config = dict(
    num_hidden_layers=14,
    hidden_size=96,
    num_attention_heads=2,
    head_dim=64,
    norm_eps=1e-05,
    rope_fraction=1.0,
    qk_norm=True,
    bias='none',
    optimizer='adamw',
    learning_rate=0.00294,
    warmup_steps=557,
    decay_fraction=0.727,
    max_seq_len=512,
    dataset='wikipedia_en',
)
Each number is 128 + 24 x the weight over the matrix's rms, rounded and kept within 0 to 255. Layers, rows and columns count from 0. Numbers have three digits each.

# layer 9 MLP down (transposed), 768x96, rms 0.121, rows 64-136, columns 0-95
141139130097065138127121146149102058108129153115155164169119135118143159149145147128124128125131143127153134142128097145109124180139108145116145151121132114123133105187133111126140141102133131144152123109132117113139169136151147139122134132101117107116090122139144127120108156126106108142
096140141161136123124155146130138147142144148134151135144128130126121126147160113144131152174094115142134127143123115133124108165095125156110159085101126134134107131158120129122196164125078126097122091189131136118125139128156079105103175111163086112098122126112140179139087124109167142127
156149134214154152083143156119161165132138131147102121117146148186144159119156135112109122157153144175093133119155124157142155118162125196132137124129122104188145113192099117151142166097106108163129180150176148154121147146145113139135143083147086146133124170135152122131106110125138135101
155141163125173137142114120141124165115115140125135096137119112120148095114112163172138170167142169123119124157088126107093108141148097107121103124132131121130154134095125096192076106120126112164108142110070154144101114121185105097126137146103135147149125093101078104102139122137127130169
111118117124138117099143122152164167121140167150079111176181168079111105118172123176118133116112171132138131117101134167133140132100124097122144147109156164135136141115108123138145133126109068130171077112082133143136144083096137113159179139130134114154105146099132115115116141114107143142
144151174103142100122117148125140147100099163115128144170133156108102105090095157144123102173169096122077110086141105077145173100112061144125144085152106140094155120113123106145121158176146094139120119112119118144149093166171141141086123146082139132152120115091141134126089158100145173093
167115106110097126135116122126100125113135126109084116135117123108146113136165129135122118132092136100119128135157150146149115118107142117104124131139125178132146122114152102150093112109166128124166093114193140121102139134124132076116108131138151067138087137099071101137140086146117171135
113114136137130119166120116151135108083101143126133112116143120141116124147135127141114096133117109125154111148119097110166118154137127152135107145094100108103163124107107100133183079119107130151129100133105127124169145139141112114139121119108132138126120141121128099098113100122152154150
098088092152086130144109156147124120095106175166172106163157111093114162115141138109117104118107126134160154091098129159132127158131124154134142145204088105133097127106120170102154107093112170140133113156125089133155087119186157149163118151095088156148082105124151116081102167125155140085
170121140103170135191114150144112142110077088123123109118126131121098103137169150141111118118102131136112128151110135140104148136150113103087112114161119120100117108100129149169147118135130118127087117153128143186127173126147126094141114156123143157153151161121091120134133121121147127157
149112144125161178141132106168113140099093159145135169135142117155107121114157111106146138150094156152115108173130128162093142100113096115112126096115144115106147102106147164100179135105121114120133117100139137108129145127154139127123125114137115149140101163103111158194120128162104082101
143150091124136151123122106151125116094169127116106128138155062122154140096145116116148166087126100142127186149106111126147172114156124106134119113064114142132161131088155127122120136123111139120127165147184115073132171113072104134096119142069148135104094139118115152104139145136134122144
099111144130107121069178151134175086138141072126094106166127133144125137136160166117060140132098094173120116081095110143113090172116123141106113137128151129172158146102151125089090143152143082109151175131082120126146136105143142134135118139122163134130112150123176118119115126167185161107
135125129114119127127131147103161155173121136136146137109186128161135117126154127147092121167150128123140110121145148149171134160116126113140152136177155130138093159134164111139106068152136114135140127130124147148128114095130163091155178150112137112123143111163132088103129112155125120080
113096128130135134127122119128113118096113093199144104148145104150142123108103148106154100151156129105130132142165121080088160143101128080112112132092164124083098086132116126105154144158147135132143109146164139187076142106095132151149119115123125143156170107129133073076167108133160120132
140122147073125085176106129121138187143128138135153143109136119139105118171131122132079121134100090128110125085108139110136131112149125136138153113121124118116127099107138129128097065148112147124123169154148114112109162128132143113117112142144072132119106100106131137106089099118103166130
105142111164093128212077128128167119121150132119126137152121144137158126100123164123113117112114149137145093101133102134131115122157131141119090119127128157166116121153132101091128116137159119143134147141129139147125146150102101144115113144132148125104126146108127144128133128161143145144
127170155152177097120174132149130151099133104144120131164126115151096123103154113125130085147117117142099115068149103083111121137137155094123135176138148132122134124089130117121142079121127093153099135137132176146099119169156132134133116137091100135099133141083135139150118141110133089130
150103175104136141121147198118088153092169140125109087111138155174150120096102151125172125079130167101120135151129167132121118155120118096100126115140157126161174139112152135122137168194143146120144130150097149138122150125130096181121102121131112127132080107164084087143134151146143108101
115181155119131138163142110139139084126164131113107113126116083121137111130094167156125129154102125156079127127137153100122143154120099135089100141096160117122107160128131143135131123138149159112135172136135118105151111167160152149146117090108133116084102143094107122166145101135108100160
153095148130143133107138115145131123076097157133145115167140125171111167117111130144121125132127121140097125137107086141078141133122158126169147119210130100130133089081140095130105135147095126160081097103126108141171135109097107111122132137136122131097111161133106180116113113108179118136
107160141136098094176131161163171098104121122141147111188121103179135115117131180117088097141127105159120101101163096122114098127134137149115146139126118118153128140195136146114098122135114138115109113134134129109137123140124093179124139134134120114108141138130125141131129153133121119129
126182109039125116132121117148128135148105156139110112132133137127098123152113095151126130106150120130165109128140127112120150149147115111110141117120139129122109106132124126104110069134122158083147147109133178130145096167119142098158174136107086105123104158158159123116118120132104115124
108119107108142117129097109142136144075114148106135137141143108109141160144089150121138145121139134115098125149106125119113133128096147097145162098155152127153172116146171094159074163098147150110145130094092173148058140131112103130081113115117092148122116120135096115147125121120116111155
124113150132123137161091126105138103072096138160182124115114078115119116146122125105119111187135106096138126128108069132114125147151129130134109104137156101131150121115125115067147125110159124146108125150097157128103129136140116134156113114086154122137134147111119157123109100141136126146
135132131142090106165120141090156117182106094110121160111113096163150117104107112115070135122124122145125187146141132124161133116169129094134115135119083143093139094136102136103127077170115182117125124142152115107112118131164126112081123099112142101140117144169115154144114152133064162129
084140170161093102126120115114135146128145143119123143142136123081117117152096140117121121155076177133124121090156097170118091124138142090113135126104114162104160110127121170151128077078117112141115125131141147071187149157136108113110089115166147129123125063177129100139132123141160146134
171133091143149146140177164159141162117115136152161111158140134104121128134140128112120087135125127088093166126147124103129163125139124106130087177144116133131140112113123157142123105138128126134148144131119163168097147098093141147111132170118099149085148139127179147142133190132106161107
121098127182124128077121154095166143119155134132094102089176105185147128122146112104113149102115110076066087087109149135161134132129127150127077127101156150165142109058149121171127143122139131146150109094158125152086139104117085135185150111155129123156129174080133116160121100083145156170
132123131069126133156131107165103096173156127098100141125110133149128154162122122125132151164111120104145120182126124130125136134158168129117117087118157086116155151105142152121148139119139147132144124176087120134119126156107110167154158167099109093126166146145118135100084127134122143104
090095110123110106151120154080141113145072102160140077097148132121142154124134082124150112106148100123167087129150129138153083141122105172118132149089141156152080131092113140124149123148130093121134132188098120141102144099146126172148102109125165165108104114133122150121104124105131144132
124087159104137153117121175118130104155115110116122160146106104108110122151107112115116174129122137119170130126129151149140094138145110101121107123112107115146149106138101167135132125134089120127131110082135157107081094160122144126114138094161130108124150149108136093082068118118140123152
121063129095117092098148119133115161115135131155123178155157113116151121142111136131189115155166142087145106105134123154117153108137114134107111156165117139136113157137156127131121120167104113150109138096134116152129167110090113143124111114114109117113146100109146166155151085138140117120
109128160148165145111119112135125129119098121109142142104108184134156159092105154111099093173082150174110151130077151105138096138172165150136132098162121164139134082116127131129175140149114110107120131129097123128159103132130144165122142106141085116145140103092128122152149115141116148148
130136154139091146168133100128108082143110149113086152153113156103073120131103135176079149130119109142135111170121120090091128133163146095137132120091095182125086136128109120083095121078140146137082113149158124114116077121109140118154136143120162122142121136129121119127150127132100116134
152118131098128123151091140116173161111177140128146103141142132146121123110116134113101145146106124102112107126168119138100148131080152110131143135176144130089119175109144157152127126122184136162133086125124162132121116119098099105127153162128160122131140085129109071149158149113114134072
127127065086148088154104069114146187128141130139112127103149117120148121104143159130139106108106113114172145113135098139075107142138149144140139151113108100136149120089109109125119117109112114095137149178150155107126109131117120124131121117168129149155126090112144130082113137113172114127
164185127152126132167100120133136076174150109154104137096140118143109112120107127095135151156158076145113142110118144143125132078102137090187125163165128135153107156125155112143087107134118128115108094121154168141104150099115097123102142120124128149112132115079108157138140142173117108104
119101158183126096174185156130130125102085095153190098119119089159109137127132113178105130113122138149063117124112103116131111153105125091137137158094133124185160104132180160111156097146102120080142144069111160167123130117152114112103142084106103127093153137104207123102126142113103123151
149087103130163119084153166125132139153150141100125119154122120156134079166124142102116153122101130118173133117169154125083110086148143171149119124137082112104152127105151136094112157118122104136083127154098166109098142128088097126138133165116131175130109111112117177125137124131089113159
142143139173130101148107136080110149091088093101082185117116129147196136087143118086132108134137148140091145104101120092152135131125125130130129111155142154141139129101138131076128107098172137153111160108113130134122167136146082141111111105158100150102142142120151119161132147119136163116
131129103095133102175143114146119104089101108147112119180126156183140116116098137115155100141109115134085140120135117109140124136142121139133143146098101137177122102152120132090137104123155141111145098157118124136138077113135115185093101117116145148062177084079149118127112125121160107101
116142143108158174104153137120143081120105160149085117131108161131080184119127133139128123129139121121133151109142136132123157099124109160144147118127114153118152111123136095127113074125150154153102092129099120113161127160154101136132078102143107109148125142122147134118135126166129161133
131133159149149139126123105124115157080162104071149169115187160142164146108114167101148128167138121118138090109104091116196138163123125125158095127112151094189120131114136184125119160132090102126100146084128145126121164139136137115185148126073113135085129143150092159124129102135136150169
119104111073112148151131107138125174107117159142126152137127144132140154167124134116107141148088182122120107086158086129097162145126144172144111125123127159150129100176158118127093123161130153123132118094154149138132143148101147104127128152129149118124114143137132121139149141150133119125
122182135096110119163143097122152148124136143105113147169126103143137129109116100142149118145130117146170155183146111149134111117126126127142156104113129179142139162132144144137170128153142128117128150167080162160119111114135162134143131125122154102125117138106145160149151147107114118114
130126124168148100169113079128127147096105153129123144141127092122097103154153180103140154160115091096113112121114204154120108128094134110110158158143135152148155155129160153127115139144088105155110158100100154148105134137137092123111120081102079131150152140119034130144081084099126136088
146108136126117131111138150092109087125117159131133136140119083126121098122151148108103172090129083115124100102154155158117126164123133141117131137125101164124140108110145105100137133088087148110168098079112094099183115137168108091139147108115111126187093185122159120108135129132100120132
103080177141122121144142135132145190131116137147136126125178183162098086105150109145117099087128165121135126133124155164096143087103116123124148143117151116090130104117129178113164125097118104174151134151132166111115142106107122147123122131113116160159112134157129099165134138205125145084
137134130129144184135103136141105135165143144132106091119110159091086156104129150134128180128125147144118148069114096126144129158096115189117130120116124146142134098082121116141147113093162087142135135115129112103120142147150186100121111119090082100126138108168148159193160134143129133160
129128168100143160149107086143101140112164113120124132135137123088134110156112098105101166130137128146110146136108116128158106123098134134153139156130071090128167130152070123082118106144137104139116101137156120089135076146112144155098145076150150148135135111106108080145143132128134151134
112129167127160114180095114117155149089101098155128147147138179149120130134120149127097165145142123139086126124093084154118136082080181098096116144150139158160149169077089110138143132134108126153117140082121161134121131101099149118126149128117161169137143110079108172097104135125122086105
126122127125125129137128126135134131123131129123132124131123127130126123133124125131133126133121125125131124130132129125128128131136133132126125127135135122132133125128128125127132125131127124138124128132133130128120132128129128126131133128125128128137128123134129128130129119123120122128
141129130109113128155098107110116146059141087129066129159149062129103125108084176175147109122086119134127097095160098114112155119120164107133163125152188175113145151140161127089131120115119125140136127102164159169109129129107089141164087149121138121099124119102179130142138115124081143123
124109140139133130133143070091116129134083131101164124127127109124109145101156131178084118136106116126155153131123082105133132129169172138114126119128121134123146095114131089127115141108164132154149166108157223161107137175145140172090131146134157134128144111152121098108123132122155127119
140129089136136131125109161127082164116139165171098122119192138124149153082095131118114109138083113126114131056160130137137166152122171145120109125149159115117115107141136157122137098132182119103106128106096157146160127134118141200096137105088075121133079134126129113137133102139062134181
147157123138159158072103131109149130157120162173162128154166178116161134124128117157133116091133153141116097119174153142151137136150066123163124132117135121116156106206134151115169105111098146105123084139108138132107159083127167117122138121117123097132158139156067127177171135137115103103
115148065171123146134115103132126108163107110129116118127131145218158157161127169123134148144109131174166121156155146106113138156126146178124133110131149140104140112119169115079130100175116102126123100161135104090128163134093141115162130137151116121148152116140086141121158123169134145171
102132118144134081140134115082148107134190148154125115134129109084103100146123124115110107087129169150156134145148096105119107142109145129138133157176158138138102119093146104085125097146112111121122116166140158114153109132133114165143093177139147108117156139132117137166133115105111078107
105132106060072115100107126129123138130176120108116113153172148123122142138111120109123123123110148115172106135154110134117145121102111148133132120114086124108066128133114144107142124151147102127164066141126194155129113185152160132127143097174133126127132119147107130124133142127120094148
116144114143120164137140109147119113118102154111123144153115099155144092077139135190166113133110097105137126111108114169125123154110089144117136111143138105165128133174123137101116124091167131157129098122122113109145139113151129104129144153168166088137119135108112091123108156144120109157
142176088116132113164129105153117137102175133131100130115131144154154049131135138136153093183155090118115101152170162128119144150126148116097115084128102121121120138167126106121137094113122087111116138079108161129128152104179152137129158129131111137123129114113124126124130115141088128124
158125109093110112122152107125130082129145144088172140140144129107096152106156120134163121090118088100124090109080143146114094110132147143147172160087135098140107121122124104118105147119177141127126143136146151184176133140134131086135132176104150148108122148124148104120132128125106195117
131115169151166132119137165110141178116120129107152133129097129105115116143140145183154110122149115142165121116130135115132081107122113144135147086131147098109143130094153129132095099156146111095116122146118154114138135178183132153157115157159162143082191107150139161176121114152105158091
166099132104116141189091136082141117147171141136152124126131114095167095120139117162165099148137138086107103111125115162095116093163116101148148128166109121120107143139118160128091108131106132192134144092140114184145134145121134156138157118140132075116177115110139126114137113110141072136
111142165073119098114101091123145134144167125132122137085096146086094132156119099137132176147112143129114115119143143140154136137145144145101158120143103137102125098130153138144124122087158110174126102134133157106126161122165168104099131098133136120108147147084151140119120163149093110112
099146122139097114106141119123120108128118100189152111144120114112142100141137129097162152124084089135182078146078107145151164145150120126091126130065144087074118103093101149148160131145138104130117154132113138139079110128159117110124120096120123148110134137139091122108101139114172095136
143154151116144167152148100133150164131112153063130131140172136124104173075128129147092133103119111144125146144125133088132123125139126092130094123115109124063120127135129161155126123146096134109150138117118132145118054130109115102183123144121137139171091130123070143147149130184098098104
109084110156127137120149124103151145099107140119163148141156100116140100185159128091106104128145116137098121127156105131144126116106132110132105112130127109132170102122184115088123092101100134064169111081107094127129141112157144154110144148122111099130162177139152164126113136131141152154
060114145132100099086119129147139124096128157140130125140154096090178118114086132151150087080137122147134099122120138095095131103147141158139137176116092170129132090120130139085128123109163134143161116100153145125087112127127113113116152121103145141121155098162095159101152178146127134095
145097118134127148152102133110133116086136127160124092125139153163126111109127131157099124154076096090190112085120126116141160103137160110100125155091135165122102102151122097112119136098075107086131108162076115179119119121115129134104110140094082147136127141129120131140088099146117150115
165117146109105097143118135102103132060121135131118141138112102078108132128134147115101124137149130114125114106140135127103135122101110122144108120136107118061093136155118091127101118183131115147140134109132144150165083149121123135112135136160125122153151136158111143131166147144126131071
094133105109131143102146114146140116130096157153097107105111100118141128162151116131108138072132117110115150145114154144117171120082152128145085173120146126132094119135140111145140106181153118124140174137132144107149151077170142087115161150124148161112068181139164161184103144094145134122
# layer 9 MLP up, 768x96, rms 0.127, rows 65-136, columns 0-95
157120143136112136137112170109141152102110134125161168086140094140134131108160135135139103138204117133127117157085122141146128145094105063146153138141115086129150163098137129163093123139142116123123128139134117149118112128133159117113068129161139157133111090143143138163123143129100164114
146141127140168119133145141114121146130140114139099148111123129183117168143152151121109135102170116133083170104139174129132176148143199126207121086126118122135156169102132188181140145101110117145125121132156119160148110120166178126128089145125131142160133139111116089144112114067118120120
153142122132096118173126151098136157128092119096108113151078181118116147113122138125119112136099149088134129147128128150110097161149140087155108137120158096101108109121081122164113148115158136135123165170130113094121145124140123149165092139099112138144124101100120126127186189122083144119
145101135111133150112161115148161165125108057119127125124103135121114160109141170147166147154138112181111126140174147130151143088082161137138112133108150107137153136140152100130127143120122154142108112074122118134175141125108156135076146129131104124122090106137137133146121140113162163091
112148122098133110152185091119127139156128116145190092078135124093138131137154112117136096116137164102151137108135171159123135152147103180090115160085097155099143168144098175160077131095096094127105127093144084124165143037123144126135130128167147161076115105111150128160141143126103132148
099163112134128111095126138142120165177164139107141112079104100118160084144119101122155108140161160113173119108169121120107090148109127139132168151136201136097159171157134177103149130163145101102133109103131119136107119122125123119137124148120129155121116112082091134149118113137136155159
100090115106142107117111141120103123136087116126114093111110048136101102166163115127137078128107146112160102128130140151137096155130121110140112116122125140135153119133138134132134126127114121152151115139133087102169106106130137132142123127103145119146115132146100108099132130101114119129
130180128098116109109138122141135143125152133105104133128142114137094161143154134115125150125134121095143132158120188119109157171158187112148129120094146093119135142165107138157149145152120202098125117153137116110140103076111122128132159118089132172184082143153129117101088175090143156090
107126096112100145136113111138179161166109118119140103049097112126139133105148127150155140143127091116091123130151159163111138112093115139147140139081120120145121164159127153109106125153143124154133129156106105116116121119103125096149133124114128171141098103176114131146161128122103133119
102169122128150115125162113096132160171141126083127147135098140080114084129155145126145088143091158104152118151123157120157149125109130133144142144120124159117134095149117123182108137139099094113106187097165142095122091124139124078142168130124148183148122120104115155148105118111115114138
143126117113121167114131179089110137087154151139132123121137147155098124110119130078127140149118107126144143153109093132111104136147184117130089117120107104127112157184094121144084188168066143140115143163164123126161136118098168140101132126143149175102104115101113157128103125154123171081
116151127169151153124141150099127154169150111132158083152150128134136172155132167098136149180166134118065133088132174102124101113141149124148116116114133146133168122139140134125070155193143099133122171134090113103160126103068102117111106136131103124125095117116133111119129111122128133065
103113124130103101108154123158143148143129097142131126115163110136126131152129127131161108133124139099138144146159100171145106126117106080101127089156115129148149140108091160135105116167072159141105121158135111137131125136108152161124117153125104125085127074148091150114129107120100160133
171128127119125131104182121107125124122147108143161103156112097121119114162117106095122111151190150137111189080162112178075103187139116122142160116113102138104114140134136157167104161164122111104128164130130092170138139080139132124101148121168134127109115096148117116128164137135109155150
136186159148115131130152124124147150142151133110112129104132101147108150151152132118151108117117106125145124151141118140163131116140133128123136134130118110160124147178143147173109101156062142158136181154144147116155124120136124077126120160115121120123159124096164130153153101097134130130
110177139159148089144163156126145137119176086131108134118125110128119145126111090108180094125142122139118133122112143109116107139066122092152119122146122134169133090126135130122163130152142127122152119126137057093103138073111153130140143161107131121129156119110159151148125128119121129144
109127122115118135096104140119100147142101131131100138133083110122082125124142110145144151146124153067129148123162125166117090112116134108152131168138110150097129173115065158120110139153134121147119136107143110116067124126126147153124123119141064091121124132120120097114145171111114126105
124166143115134151159112156154126133128141109102172132118128172110098127134178087149131084116143131115153157122118088169176121109118123090110078134125098122104100144161147156169125140152114106148126178127147147155140062121150114131165129122145138117112103128103098154162102101141098163093
079166142167144173104116117080185125129178127127115110088168090118094143117129123156145129168122119138104153157122122130084139152117129139119134153128139112124116154154140172116113135099114177131145152118118125119187091112120190111132114107127154174105136096093185127160105129134103113118
100128101097126120162104134137140125128097081106119120123101114150129143135141121135126139164076089134093111130172175167126177147073125121127116170089124085158123141166150143144146177144149125123146139145167148140131080134112095122166121111182120088095116115109100126169137148126150126112
131166097153113114137177157105111141131141108157170136108109130128123139125119134100160100132191099142137158096089142114091132114101161146137135109139138170152154126144098176144114129193129126115132161104139089107160126093078108125122129124136117114088143120140110123123127115133091133127
162143100190103148099105139094196129083146127156146117127059139123141113128138136117115142153115160111175128134157118141107130149129145120134115127112162140125126113155150143154103124133097139127132153129163136107127096144158118122114127144146134143123143119106168126139188149109129159114
091116134126153147159113105130141142159109127145138114137146142148136139136167122141136118150094130159152134168142107109113099148114131159138097102116151097164126140163173125168147157182117155086133125122095139161138105127143143144167126175131121175110123100161167162144126129117146141125
109149104090155129161158159111140119150121135074145126142129152128091092169153126118157130130138165109115138150109088105125140092096138121160133115145119123151160136145127119101153142111101148127115115155150072130118102135114136137154112181112127139141107161129095180139140184130133144149
080150114090101133123101104126164133127110063099169139095133107110124128111118080163163138194156113152136162121130164094105098128112186144165125119102092123155114115126097130127146115104112121096145146114153135073131109094152130095153089133157134109120122111156160128126163142141117191070
089184095154161083140135102148099165147136148129155132128099135116124123154089112174133111157183121111159140131128188167098158153138109142109124145137148092140129129079083149115140151147146164131080120115128120114157099136116117126103106178185122102096096125130082121142113135130161114094
131146119118122140185104118151113179108095124140092127128149145155135128110179142160133133113125111108136134151127121127129166113136162114148143152124122094098151102164068110127110165111146163149158149099140092092122161115097166115114115149129133139118113107117152143144105125123149162123
103137122163092146108132145150140146111150121133132103071146129125115098123154153130118095184124161117092137143171075100112093122103076149111130077160125133154064124109097141084079139163050112126129145140133100104126136086146093135157129156106101132103157109125134085123115153121168167077
125126117094100111161113100102178129156146142139129127116124093151151143164181153134116146120147140128134145130123158095108187108104116108164092129092167121094126122135117178118108144125116130119154146139137131110138125137092098118120134177107137130119100132130091146171148125130095094099
151137082138099133157114175135082154151128137104146107103138143151152085112129143145164162125165084106136111129150127149159089112110151136136138143148164119125108121139143153137143161091106092117141118161134061104126148148162146085135125140143141151126176081117168146179097132116107129110
141169070115114153151121135117122127118136136123159115108135155148143141105151108115161071157149112074104138105136124113136118119090134125127142136162159138102148152121128131154154130109142123156112117149120130145110119118164105118136117112148110132166103103113109121194144176136151161123
103143113164132179118111122133145139080124142118124146120136125131125105164124128113119139148130142099134125125162139115122117158135149133164093147158125125130137141139156115118104120136124127184083122087159130118154142103123172090136152167088116161099096125086115113147152184130115094125
154136118104133102098127118067115148114140112102101098149134132085103089162147125094123127144093118139127158130108182131120156161103143151136141143130095135165118111137125142154115157134077121127142131099134130108133138151094108113110116157114172125116108110135101111156098161142181168156
163121066116134134180146124125144143105147103140144084097102119144139123101119121095117109133102145153109144151145145116110167136115159092124112165126110119168114160101112138112163141144119162106079121157134100126111134134152112110177082118150111137088115140118139113125099179133122132063
109135125122087141201155133167120166158103121083133110144086121150104117130152136137125065125088114103099130131156115144097186168099114126124123113148091085114126138132104126132134158126118105118112119087155128169145101119083135141117101148176129123146107131140126119143134115125111127133
093107139101076146135110101114106161137193136142161138137164127106081137101155132118177139171127118124110118109124127121125151167116133109106124092139123132080159156117120118147145139128106158118156114122153119118137161108153123123120091107162091096135133120118145098153086119103138122133
074154139141103137169145090179132128104156101180117152092099124109118122135136099133186109119164140105111134084139091133125128157128170092133173156126124140152125152120132154140115143134118132125145111129138110107177074118107144153172111109109125106090099077125084133113090131094159132143
118148088124111120099136123119104148098071130127139068099118111158119047180129122112155134136094135161131126116122131115099158121125130111190158148094150164120158105124085154109139129149138153116115111117116046095131112161115180166099116104172123114117085101114120119134129156096086165107
131147069088134112104153143099140129167171112138127168110103096115074117081127131086135160128184134104121171146151139119144113165113114104122090134104135109128157121137121168115110141168128128138101129113086104131120140146146103087089117128134152109113130133148153133111125127090105178131
156182136103139123175095172092130139172137121140162133087119152115121136121148133147114127127127131103102177172122129130134101120106166064116108139095154115120119158143151160153126157111112110119108131092152102146137134129096121127099164150164143128116134082127122099107133110125107177126
122178125106081096143094097120123160114143163105109089115088133139118123126130150126135173167178162098148144128171133153126132159117130137112128128146142108102099080183151136138118143114150160117141136162186100138148141146131153124132107161124145123052148151130135123145106139122120138101
127122094102145116184127139126138125116157098116150149113153174136124126122120091130142108129122111103126134112141074119115112141132134102111127172138132138144116144168116138153081136130100143136124155104146133178115107154094155124118132120146132164118162112130134172123124143137105171118
172148170124131115121100115158171156153120143098120082152145148091094130172116102136148092111104081119166142161104149157136153117124130132167077080143144074106142168131157128105148142148102132076102129130116131102159103111081166105165079138086105143100160110149112150136150133119148155110
142150144164125124111145157112131127098126121134125097090115106099131146123146143112143148138086138104114147148142174153134125141108122077143116135150102129106148177149097155144121121122132123144107120131109107120129082128143163126115112119099100167136075087144152112130116110100108131121
143127138142124130151115126140147143104150137127154146122131121141116141124122120123138078119148118135125117102130137117119118148088098114152134162108113091118123108083100116118099144149123170106106148087130133150165143123138109140109104146152121120065119093092161109169098129125119149123
167137109105149087109131102136140173111100114142158144135127127130119124102198127133131141115132131078151141157132176122070123180054159106111153134099130145108175120154172099107131164119098115120148141105155131150126103086147107087119120127123110148085131117106079128134126124125160128114
111124131108098072172144161150152156158125133150132084129148167138132153159136106108126140114121123116106155117109105133057103133156154145137097138116191132120119111146150106146145121155093142164097138119134112123136093131056134157175146128150131148094122098114124132137158129123143130096
104147144123090118145142114129128162138129131110124156123143151088141093130129136099148058156129167097182146149145148126139086172102120141112148116082168164128161154162077128147101122141150146122105186145149145089159133072119102123118112148123129146111138131161121139161082135141167123090
120144166108115135140151115152134184129179133129130128115143152122091131138151133124126077127092154140147146164183121180111123149134086093133162112165132100137120141140075085126128158092123111124155142113118127119129151080113122130149169110122170140114129123147135183131100129119135172125
112127098113133124088130109127102144123131138121112067122085137099097144157142124118152150121121129155148138132141099122128170109107140111133126122140097070097161167114141159117142147153150159114156119153163075172100090091123154139113129124117133155098145114140122180139140125122133110102
130122056132132158108187127145146147174124113123135095090179126128133099144115105082178147116110101159123145100146101127167111125130087142116124127143095128164154133124111165122100137162094177148094122133099132104139109135109169110123058101154093150128114146125167118119102134095143146137
126135126134130130122131130128135135129131123128128122121124126129117127132135126122134127136134127130127136125131128125122123132125130129134125126130133128128127129132125129135131135133123136128122137128130120132136121125129132122130128133138126133124123123128121128130134130120131133121
094139129133077123138101156129148155185097123092129109139088104155117120120130130114103132143156166112094145081147102115134168131122157129148154134130174139146094101187153143160106142189109176087113153147149121121153103119142127125159124215125119201076152112154158090126170127123136105102
088105112154118150102128126162154156139160105099148121132140097122094118136112119142129135170156163164136175153174122114126167149142160105128147137177152100098142080135068119158120125121106146157112186068113139096116096087131169107152146123116084134108120094104114126126179122126136122103
098128137122160139125130103120146192135162119112136139128132155136113142104139126100100109132134122168104158143122073075129142129135134166153102116117108172132114100177129097172082155119113080124098144128112102086095129093109163080131151154205121131108126118140116092124116141129096153074
127125103170107108143112151098181132163133110174121122115136103107089116182158160102200136118142144152140205160133095091132158148161175128137115089150117123099171175100176149152105186111099103122104139129129103129118080097127136139119103147157178136136121151115146144131093124122111150129
108146124152101095093141108150133145180121118083184114137084153143135096153162108132135131162071141138105132085129151100124117157155127154139141109125097145162167111118123123132124144142119096148139199141157075169119145096147109098104103106102136122111125094138137176134117173120145163079
072080139144142106100132189123137132159141126149169111127158088135107125138128158112160172143146124107132144141152125115087129144110123142141116145143101151158176157129096116106160177156109113164080114170125126140151093128082116118147129117162072145112112134121092114132112115120129131107
150140145177129132135133153141149123127166101095149160137129150129113143110149139119135132180078115096109144144124170169146123131126143108111106185092095114116132170141140181133115136121109167126096129124127120132148127098141205088122139114128130120114118107125155143143097159123117154104
095115113138108086152134091151130158122189116130100143129128117135125104121117079131135160149121122103144141160156117118122154147120166137152109135095121142142124145091126125157125138162115125165052138108143115084129122135145134115108116153132156108145121149128112123156144132134186103123
113131108095155085111159168114122186114180109147136123113120137113116166157173123133125085122110085133142151139162123136134126110140142137126094148061155130127140132145096123156122132141129101147081116103116134103119093132123128141153153147156135117063141110117080144100115119117148120110
154124081109083103106093107151136135102119117097162134093133106141097094113140116126095113155144157144118141078146127143122136144094164137144143146181119102122117105104097129132100161154138181175116116111154138095141124099075134111161127132167143154136119148135109105118181118143120117107
110119128151101115091181110138138165153150116136126123124101133141062083129125100157172107121087161154125179140148095123139142140180090146135106100129106141109118134124125091105140172136129175103123144112108142126124115112099173151124157130137092126126153127132126125117106120121112159112
158138138119084101106129177157135125111135091069149091143175089120150106132100137122126130127166119144125151096122117151135135141104158115125093133128124105200142141122142185120134136148092143144127148109138121159167121129090172127136122123072179133111114109083143144132145146132111193104
151146142098088139147089124078130151170114157113182143131113129141108144136162132096099169158143153138128127139140150114114123135092108140117104140122105096132108149135113136120102148122099120168109139112117140158143142158117162124103158133148126166111098089122147135113132155117080115116
151147132134146131149101135106126129133099111126159110124122131093132117125173133146171113140110125142111130140140095116101174157136141138115163157190150108085127115124128130148149121130095127140109103150149109102134166140135112160143149163100173182136108097152121127156160118075170120090
137093147134119134150106120124138137133101141140130087149174110122134157164159120128161122129113122152145132101142122160077106143158144098139088115151081110153151169139151151197140138094153145098129118125147121122168082133131096129100145149125129127092145126070071062173154172114113139108
151120137143127103175117119149117153161089146153147116144112121143132161144166134152097146123138099120098145099139121130134154167093111130115089109110157124168158185151129172135169125148122111162094140124129127107148113117158123093118150104146158170101152132130093095144158117094142126127
097146108156154099105148102128122147112151119107153077051161127127089140123129122164179108157136128089083108120112143102089116121120134133131146133160124142115145130143138130164154129109151179150111104109082120166112119107097095107143141137175110154075119131147116114164182157121165143135
128135131107137142132114132122115136078107134096146090132137151121141123128164086109146122130137115110146102095140101097130135112134107134110127119120127084106123103184137134112139166144132131104106177171127085142117112119093127093184145142144150147084098145122090114153125186135125179121
124113127168108152156112149105150145126143149113125145094097093134124123148125142136178134130099123115120121119110148088139123127137132150090145169130151119113146171125101171110107144154149158113103159105132097168110150118099162108138112119133158106098141120100107151185118107131169136100
137118096125099082109151123176113176151159161112182112120080133179128128128141114088119154157121126131105127112158150156049132142094122089131126095107124144110153129128102160122127151136090143098097130147154135088127109122093107132085154112096155117135097098128119162135114107102104106126